Weights of a small GPT-style language model, trained from scratch on English Wikipedia: 83M tokens.
Each number is 128 + 24 x the weight over its row's rms, rounded and kept within 0 to 255. Layers, rows and columns count from 0. Numbers have three digits each. The size before them is the row's rms in percent of the matrix's.

# o: layer 7 attention output (transposed), 128x128, rms 0.218, rows 90-95, columns 0-127
# v: layer 7 attention value, 128x128, rms 0.242, rows 91-95, columns 0-127
# q: layer 7 attention query, 128x128, rms 0.241, rows 96-114, columns 0-127
# k: layer 7 attention key, 128x128, rms 0.239, rows 96-114, columns 0-127
o90 096:132163137121134168106131161122155162141128140125133117115129070080123129120118162137138105121152107140138135165186113145098110161117114127099126130142135141129149110172108159129117102122174098115147128167124145122109089110106142116130126092126160136118104171129097084103117104169146128180109104126162115143110093116141105153157104118165118117117132183119161182138156090111174130115147
v91 113:135103137152108118114102135142138149143077159149084181118133117111095173094130126118124132156142074107089105142142166089099096106169132126146145157122099115131154143100116119146119141130113157165119151146107126145126117181109126109104124103128110111091120148085102158149155121127163141101127129109144092093133150191119155134109122155144140117103118145139136114139176149071121095105113
o91 106:106165147082142092127149142121101184156160131089124135151130138154103093123116092109135133100140142120159142160123113149123153144142151167130136101152126096115117082123125125097170143109116113137112062159103149145100163084173140120103155138111091115172113154122138149129116132117112099136080145180129128190117145115141146141099092114143155119141130147131143115150129101162104144134121
v92 096:146101120136156102152117145142102126109091121114068156123126140161125096104153148152121138111115082126137148112111150108125124131123171130138126150144160153140099143135157114108106114132157159112074080157101135112105139165147122141128135103141166139143127163180117168128138112120107135112103146185102100109193149109124123168135107129147155185172133143110132125111142091129113129076136
o92 091:108121121117082109117150110149121154170141128092175134088089117128167131133121097090126165138160122141128132123134118132155139136138135159094118164082150123093146134174128112147114156106102129178122149100133128084096139138104169131123114154122151164120155140115101136122136178152150122150118106071112094129065130153111119142159147102110155070131129147148131129140140138177134119154135
v93 108:135105118142113140124150118104158119139137128139133093168145168103150133126105115137137146133133142080170145103105115113091123147113138123154084129047119141115152172125116123124119101149111158131084097129144128106120176112114119077074135162119146107152149098143110081168142086115133088164112104184132090142123124114140108118115128139135126091111124091162113116134119107114099124099100
o93 094:151079146122132132110105134155095116158083130108133106129149087174117123112127107133120136123110141138112103116096101135150095109097098107144100121144086105145202158129128082168122112074085109169151169115138103094118150126121121113141120121137157155118122156113131176127105146147128142089121163119132183107136142115139143094110123106127135143124134141087179152136145097153151116156124
v94 097:141127124160121159171122080129133095067105143100125183158105142126139101156151106119113135082141134138121125151147107122113132139150137132117126122125119115112121118118118109161072112154151180102144140136104141091142115165164112112123131149078108114130104124185085153164083113160147123152102110125124135129059122146132118098157112123101143171080125095155123136135136130149141127125145
o94 092:110179125117178076084150110122124131142104134122156114120102114133146100131106158117174160165149119142090138131128143110162100112121152094110107108078123143135107145144129129152170154096129101095187104142113118145145138141103155128112133122146122135123131141088148122068126124101102147146154157150099141136131159109136128105121143123154136129180164098097113124077135082117156107123095
v95 093:103138154120073155161161117144132112143121116139091108144102133106115164120142143119136136160142129131125115137096119166149129135089143114163143144133149122176085161125103120136146116132126118085126114117129150158154175133097094124106081133118123103106163106175134122106136164139166119069110107139066124131090170107108099146171142141110124141101144074149137087126131141135103130114093
o95 096:149129144142127104110138114103134125092131074111092135147116077097161117178122144115141119113102087158126132123125108116133150124141156135158136066092130119072174120150114156139080126147122128139138153140075065095113145103141136167136158125111172114149123117104156118120111127156144150097121135129130120098108119141111098078115110127128083116117095110129172125091124100135099129113107
q96 096:132149152090129077145127127156156180170194134117100151140128115108170104097084111104134112138150146157141081140113153153129101166139163059081130136152123149142142121129136127112111148120134160169126128119122099109156128121152133142146094151109167081135133149117161110110119128146087143128138151140149144121121129087142115147097140099120178125093110099111112152149095112125129113138117
k96 111:151159130130082125167125139133126156136141133132131128111124139107132098146111122120147112078122105136135079103135136130146158157114131128110126124173140167154106161119137155094106120156172134133160143112103134135135178161150160102109103140094168095119137130098100145136119125134140111139119149156122145110105130134139112166125051130154176119134097060108093143121135180137139193121127
q97 109:143121126110132104128137166111093147135136128138088116101126113087130173131111174111129144138126108110095112102132163174127115166083151138144105105154098100134088132126106164071163126172114149140116149089100144115137123110104104141092141109135163078160100150092162121112117131115143149098103128145132137141133090096143156149148119120154128129164113138170158137126081148075140149113111
k97 112:142110106112105151087107169110114114153157132143104151116102106163103123122123115103117113142132127135124124115152159142151114126148147160123115126129137159178159082127082116114141094151124145102162139133139091097138106098142110160164089138122131111130109169126137113102078114134073111143163138137081175157113148133148177127156104105146108144138141164119153138120061173099124147149134
q98 107:146145131152142119126133106134160155118160114137121145122125120151115131153128119114117107134124157121100114090127170118112140141108100128113125107131147137143139138114090096132063131132159102145099142116122125128087167099172125145166147101096121089140145101142147142106070186126180087145139104138130166072072134083148131141116092141139086115129129148102142138129102113104119182116163
k98 103:144163172130137088127118133071153117110114100157110153132138125139110147119127130153081111123093123104098128154112134141172109155120125116135098119129137141143145122138125156108103162142167149101141168153146113103085172078128090103191140128113129146147135167149120140153083142170130095133114131106127104112111099136165145210107130116123122128086163144140126136130125111128087129120120
q99 098:143110107071151141122143120100120110138147133165137099132127138138131139152099130125120181187142142169143163079139136096132130110129129121167154097087094135127106174119121118157116140129103089074142105116136148138165109150135118128100133125171160092147147106124144130096108122146147152112171125156175131129131159078121123118102127123167134143141169145119101131169077103119150130097136
k99 100:139137127120115136172110127145093124154107109150124166132140148130107132124115162132123162152160115164129103155113112151108151156126115101152117166114141113113138097113145165101092093087122146055155117143162078135161104140155105092152121137183142128105089148150117149150093080137136145097140167115173126125103096092129135133127137128164145134137151120076139107107105114112142111096107
q100 087:150146125048119098130150131124147125132095155133132094142137093091125122092154121116111110118110128158111108153111121118143129113118136113124135098067150102111102115113118117112172146078117122115146122095121117100063068079109141131115120117123100128110093143110144126066147122132146124128152116117123122149141113120083121114077132114107171152134128099118128120141093107095155159153173
k100 088:121107096144150139158114080129144130143101120112156116121092192136101131134106123121167137119097137163138105093149160146091092138115155150134133138099153159153129142114139135212088125126126132099109134132105095128162139153140095151118141119096140121150140115082105069103124126155135120150136090077141146125103135137113115098141139109143084128141128134116085128166077159116149118125127
q101 099:134131140120136121114118151085092085138120087146145115137137128136134134132143122105101123069166124109105109062122110139108097139138138166125133142164099115137170132116121149091125117114135166112119088170110127124129141125116090115144158115153144145169132097120160144068154154128103114144079141173108112143118069134112164107185117174121129120106131121091160138132123169137120112123118
k101 113:112164173150117079123119145125132122153081115137149124142125121116141124111172120133120102119134137123146131096133128148096159125130100149123109149148084086129134085137160128146182113138162163120117121170133152133115161137097122120094164137122139091110127190090125189133130143117137140102102111129099092156096121131131141168154094142139155045121108125140103113138113147114124156099115
q102 093:123110134126133156131158132126117126170080120147160116144086123107110102105153133157119132154160133158152145137159132084119092097137127108079172131136148045144152138141115137160093154131086119079151160074148112127134137128134136146121136144101120186119157123147134099121143134113167120128158136100106125125116141133135144069139158107101140117136174125121148166151132148130159113091139
k102 091:118142112164127136157126132106138126149133149128154128150142166156106128154163127162137134153120126131177129121136141114095107142105110115089138140113121097077160159143154107151111112117132127090070144146136147110092171118141113130117107103144136159070122144145075098109134069098118159111165155094127091128144134125143138113106098131127127134139087157164137112125140120191174120086147
q103 104:153122120128144121148157116110143164112129112154127095158135114149133149111102098165158173126112118135147072124101136156110145119102141147133145146133075152152128145115132119119118127128127116129103180151118095067128158180148167156151173116136126104130160130100117188123141161144130114098138100119161138127152127104133097158097118149102139092115160094130143117145171148110122197138118
k103 117:146102129172144106128151132129144125108147088136066092117120112131164127124148161130136123143135192134130147147141130072156151155137158143171143132138101136168121130078079119109115155110113123123101124142099125088123126117092141145143109188093101098175134173157161128122102132125128122138141108100144086104093142140147115107101133141146158130114139143104183118128139125109094150144146
q104 099:105150130090172120110129096106146142117112121089103105119117162116114163070132168097151135096115164126107116123151100112116074075147139152139122157108109162128121110107130111133121183147138161144124126155141135162104118116088139126172136100147137102134129128114168120127116157136116083136107152122115154175119112141147127110118153151124081092091115085103155104115158148101134112123082
k104 100:157188107134130067156143112143110111118131131085113090116160124126117109149177123132115112104117148127111097108129115085133118157138123142123124135093153140190088110108126136140141108127137157167135127162160114150124127123169140150164158128110133082165103160152174090113126138140096128117157134146131130124115147115153132136095199139107091114135111139141145097128121067131093130116115
q105 101:143133090132134109129113182148130093103117134131111132134173135145118118088115126168123116146141177122127144111123112079083066125113112158134124172115074139139126139143094151162168147147139131118097161175130056143106114091123165118131089144081131143162167146115137126117140121131112120094098179133118134133136161147131164085153122154131150125126141123117131110092133140123114115130117
k105 116:129187159145070136128128107149125124140109143154152146121134126115109140132110127161141148157153115118120108110156158166154120141115083149119117157158101089163158129101160142141127115148178102132101152128127140158111124088142112116134137133143164073158118144125152142159118085092141140119114138160067120144105137087090124113110101114122165120103082132128176107148152136143119127186126
q106 098:116108090168159158158127126153087143143135093132055126139118148116118122091119150140124172134138141108136118114144150124116109182141136121138133124147112176162116146103090160136156142096143080110140091120134124121106164115102122131130111149110142172157126134098165155153094103119091127136152135127114097143122159161118108155144128126163139083120145112073152107130095155112089155167114
k106 101:132093111154152166128147112096123159116159174131129166149141114103159116119127148171133111120134079115095109121135162147127101192164149128130120122156077079150120113120106158150128148089123146134098105074154129079114102095098145136139139139138136121142150131129144145150084165135112120102145128129133123128138158115118123152124112174102162099144121082112109081160101146151115136095122
q107 094:085129110126138160104122171114154125143129089125125127134124093072154144137155160127188134116103053139137070134122135104154097115147156134137132128148109106114134153127136136149140138095158137102123143104110103139163094168124113112104117132104139133140164112093084133138111117150107186120105152114123123135124126152127098122110133128140155112184147093144099150150104172098122173112149
k107 098:118136083141106131144144161106136162178146116120175129149147104120183119143111139144160175168128126113111083144110136110146119149164142164109139136091072158151090149125116103146110094106107133125149134075123110091135106129102111157112133108102111130146124157110088149096119144146061102118129140152143110102147128096132151090142166127136105129126134126084142116105107129130164166129127
q108 095:146171161134107113071121080123114161150108145133125092142131131101113176114133142101114109132124113086129106077129125135075119086119103103117126126158115147093169101093129109100089108151122143133128130154094164168077093102132146175087135082149146131110153132150137100126148146100114126145132158100151131134135145144105140142154132121134131131132120110145179121141123108128152181096134
k108 103:134114120149150122124113162085143161130152065094096150135122122124111133127147089125167066114133182138158137092150137157163156121161113134136113172120101150157142104156130112152125101134117152119105099127116137172126109080138132149116122111123096130142155138142113086092172148170128114128122134138141172160118090112166124113158145088111129131140109153141122100125125112109141084078141
q109 095:149161143119127101135110175097161137142123135079159132191125137126140119140090112076125141102103079159102119138133151191114102138126120156133112111139098098092095074159145107138145146150101156160139072097091128134112120144152135137103135138076142135135130134102112119134117138095131128164131132120171100147157111117107142164120108179113137121152139137124141138149140092115124146106149
k109 104:152103127090087122122096115158142148150164145108153134122131135120152157126109127104158133095156122123136106184159176152149132103158126143144151091154117086109129102144151127145126107128196134135164077113141143130123120145154087141129095132064149126094110140128104123132115173134123124129150109120125162110103137136096154131134132156150092106116095156080173124146093164130121118165115
q110 094:140100093118138151119141128157133163148145141068168118138137139115104148104117132129082119123143126155117103138157141151120152128117127123122149128115090109137146103132171117132107163086134156147124101070141160083122102085134145168155120146159147162098079107127121074101120113105131100103128149077130091122139149142152131122130127095118135186119119067132136122125137174100121138095122
k110 103:129140081125169138133142107163134173118186107100159098136112157144098126152104116114089163101132133131136144151149160125090122161098116143139136103097146136130119118105123094100173090109126166114127117144161122149099127077130149153084102108112135174093132142105090084152114094156108117139174124133100107114134144118112083107139165118106131116118116131133120158125112094143158135119172
q111 085:100119133150159151110169154124109101129144160126155145105080129097117116134140107119163135102121101103078113106109123092113121132164120097151169181118144103166103088103074109162159116127123138134153174128105114110179132150104117140154119131133133130145135079099136143113173099096152082137147075129128123125166133152145114132129109132111127081140103122134144165126088125106136108113125
k111 088:142164146098109090105089119147112164158140118192159108108107094155141152135136118158151150073163088119134114127134097084124086105136148150109153151108093143105153086122117137125127149147147118096120148166090129147133133138042149109171122166125116139110144136114115134094132120114127162111145148119121150129150132133113162136123112082118133135112143096091117123110107147145089111138124
q112 103:100134117139172125110117119133061104147179089124122124106123134130145122153101095158146106128096176135122098129107127145166186131105115147096139111124146102103138110149097154171156131142101175123161096105112107122143107102119176148138087153160073129117151124078137089124111148158139162116123096127131148110075151107118120132150131137117146148115173127124132121139112113119124113110153
k112 102:126130145105141134110093092119141129107163138161161090117122110129102130107111115134163115118162136156088124141132157125103117082148121148095089119111136092146149156140127141123111089100137165141166100120100143114146113159093145135106166124098152139115107137152137153182124079154155137098129118168100062152132180133148148130112098123126158160115122101151130147165128133093185121137120
q113 119:138116075101108127142118134158099136174117107111162133136159190083139145100164132124163158097176113138139145095173137119150098117106075115135140126066120138108165156108140111138126166087148119131149180086181106125164134149115143106134116131135140125116144115095135126129146107120133143112134151099118110108138097146157140125148127116107146114111140109112120108143164154178140097146108
k113 114:127131118108168154149141136187122112131123133113156107099122176151159143120142112134137167115131107135143151111149112115183114136097124099132130115117103070139117166127163144118102142115160133138159146130137125165147142144119155128117111114150148132086071117090134101109123114113106111133154179146126121112107129112151092106144127105108178136133108123127062175166107121176159081127148
q114 091:141133134143127104144158138098127111136112110121152138125150111130136139129179111169124154117171131131121113150097104105114133127104108184143114134087123124138155150104151140146124088147132153181150100109094146115097097120155150128132107131101061112188136148120158125136077141141092107105118153130136072118130093162126139135136182163138131121134118147106150095119073164159130150112153
k114 089:059119173150122113102133149079153164128138076169118127127087148135113086144138132144111119124131109145149130120157124152119123132102153182110132130140097092105142109105118138152108146086120124159123101108130124150062099145097094125159158124155156109122121151135121162132112159151111111129125136107099103111110132119148108082114085154096124124134132148087160122145127106105097126098172